{"n_layer": 11, "d_model": 96, "d_mlp": 256, "bias": "none", "init_std_o": 0.0, "weight_decay": 0.022, "schedule": "wsd", "decay_fraction": 0.895, "final_lr_fraction": 0.02, "train_tokens": 159900000}
Each number is 500 + 50 x the weight over its row's rms, rounded and kept within 0 to 999. Layers, rows and columns count from 0. Numbers have three digits each. The size before them is the row's rms in percent of the matrix's.

# layer 6 attention output, 96x96, rms 0.0929, rows 68-95, columns 0-95
097:438575430537503608434480440504582416485488525515532513513500469456490488528478543510478544454513461483527465487463510433521527535525530592497584429531537513494477550484447514496560510455541456496392575488442455456618551459462485598523556558513484467532509485437634545499486603598444454604
093:461498469506557405573529479568552470502468491493385498505515420520560509476488482519420526504510448531488482488489542542580508590536540493461524518501558531432555481464485518525495488381470521524504442551401426593534506564364487538594465512472503481432601500486527405568436475436501592434
107:493474550492419458518490454436439417538497523488516523527459527504492538511594519548522420535444478507547517495520485562529486581480522530483490493492548507492499500494455551453511508535453565591519538465498456528429587531497548590509593615606547539602486579521515601458578334552447519458
091:503452393573512532494466568552510543513472433466501510458514450507623474500414489544429441439514509509502477483442544493456439483535471522552414484522488515422522511505507476501516503470486415542541495549608669489505423601529523575440564484537567578484507396499533482523538414485580525496
099:486514394532526512442460555599579570501484510528478499534504561575385509449509509484375479444482465424572504440485493477479488528535450547531488470472567578477525491477508486469509517439462484618432573577509504555453606546491478522453506504362528465462509425591484475450534468478484591471
121:443529520530507465542492376491469400516463437451394423542512482500470564507520489425555595521620535432429538546442484582477488538536491550508621582506538529444519535550538576512488500485577526490543439564461554432486448512458549528546462522520550447491560453481520540467466456441595527466
095:492486549448461441459477472586542570517448512533437456456470464628571546446501486604523488441533468523500525460492438433436502519504446553527388504580441530547506461455527492456465486592528401497420566511505435494511470433561505507556458403462419459449471520514470495406484541590461445555
102:556559475429552491501457511572537380429468634373474546512537503531480483573474445500564436426403474550470566454520424541537435457486465471480518490533521524527542489542491449533547547564511497526487490592516536487509549465480451574566507393408424450468493396526544514468489492484502524559
090:525517500530500520460437564535550552481543455539509481496511484515351462430509530501454467454577541512471402495457549508419517514541565534494486466593513456497554550478464529564500506526473464552538510447546469473614475451602384555513509458542475531659442442469477553537568421481451436455
114:520583497492572513446585417591382487442458535460439538388485543532529587580426482463560489501481466601436485494497469500471525489516513434456527511560532536546525540517515468526485534485536514470565455461502475463546471588566464508509379486498567595457494558433423539568546443528550436544
118:531452559550465543508570427472460471544500506513404572456443512482585546558524431420507508505551496450493487470441444523453519520538581518524531491471499540471507543492544547526485522516569546389420402511378489467430493570664454481624578545527496460535447490501547536501481434504531508509
102:501442556489514460535497527551544531489467520449481472470486489534510563467527504453415457519511484509457532491514438548559408527545517427511461502493540487480466552423527420508474499530509496363608402484456475539483436453486453408425551498612551562482513518427413387454460617563533492406
094:615634423489491434511457442615533414466444589475362602455518516419460456535445524439527438540462437493459486498439511506515457552492520552542498485563554511480488531441506528533471537488524446504483501499548483541488437515455434485514504437524458416460568484495469549552495503499452400420
101:522448542540482595490455542438449600511398518537448521558501425412456475511535452414448514568479545537509557520502536571501468464496415503448499517428554549492478498504473456419572501507450550508506461550511537520573469460465415497520580513499627501535448397469470497546627520458539423565
100:514508492553510442489530537525495519538516428509520550539544488494606571524521412472444556480549496464513547505531420547450533468510456474434572520434478489521527522510506460480515480510462508374468510483549536492506373478504588440429465387610542547431547504526539394482499633569517607466
104:561454604489460591468490467555516529463626468462512485548461487572462462535611447595507474537580467448580468498572534471505490506527544501558444491536462469495454528506471470504485461498447526568531530518430547532517540427432417505480534492423527433562413581437563553595517515484546391483
105:584535545537565586567411533390510514491517604520431644533455509389577475535530549508504425533564556496462483454482518499516519461447493456499493468537476442473491481467468511529494539483514494450481478557546535598487554440428499488552458535452501510451493473361518503472548577477514449619
111:461451514540392464437560635559407536480570507517500478448466508493462554410511496556505536453564543536538474520538542483551479477516487491480467497500483459523459507539542496524483523523417542557462536476588516446528622422496444582587541470439471510565449437537542524543481539482367410586
110:486409616485411494474516489478473503469457575421440465595549547513560563500462567563588416564471485549458544482537470547498539407548491486441445499467505558565446441496519466456513595487536521440513517435558476512456432544531462546461395428496436481455517542495412495382476478530491499461
088:567559482415546518524352568443561510506495541455563532564457402528559420574498523474485488489453461497518548450488397527595583503467481467498494426476495476495475480479483435505515488438486510483469557546503532523634494452489401463399472550504562536549506417470436479544547534565545459563
095:484447568444457508438485558477459464519554507420624476510439449527462503614554464501510522475610516471489569512489502520527476478523465556532530492512500519498519560498478517496471591473468562545555524476421408559573490463442350519449459607456566532453475527501460609510460431548500439421
104:482398421510475518479479488456475558501478425492609447405390544545526520499433607562485500518522545567453459591449452564523471464506531531479433484504506524537486503479510534489525479522454516465568553477528393481546468368478560517500521436569487583534469537545448379494546524437426452534
124:596454551537503464502461458545494567492528550466506483513427513440456356499546553534546367481614530432514491522485471490500511502514472516526510547472524523502464506530589510492451498522534456564624397506492579396558474409394544496524529508544435441550510514520442481462543505439591525478
094:508522518524531486489585498437399509498537468485539581505473566505617458535468519459500443568539448544519467608518475527445548451479563531523511389528482568498495512569465556449477522498512559560439449521446456571426558402526533527490526390442468453454513621483503462458548572496407468570
105:484569479512511560446589576531463531490516519522464427423533485563482571406502510507479520511513435452512456463585506495516488589446525412510504478547511457527515544498480512490480504515480539395466464413416351549596505439401440517495445532473491512498462496419424492541529552532375470586
098:364526489502437362503542459519566538496511452528519537508505516541508542443492532420490539464547560448533460487566480596474499555504553499443566516421427528481586468496542583590513489463548523541475433476521500584532538539486495551559483492461616495478477484578575410572475521488448601553
107:534492419443499504460441498487554485466450447470528447474523380553390480516491458472414504513540506468505530506465455479536484522501452511495445565441483483536504490545553525483530521470500499446588479457538391456576431433385596489396472485636499517521569552420438397457477565499469546532
097:481408570509513570467583464492495505531456466461494426519567471433557612496491477485510565506484562497478487489521541495497522460450490578496503485506474492444506415572477488547514527522561496428564569502573560574423530465487431511416481472416477415429581516469537561596409587553448383491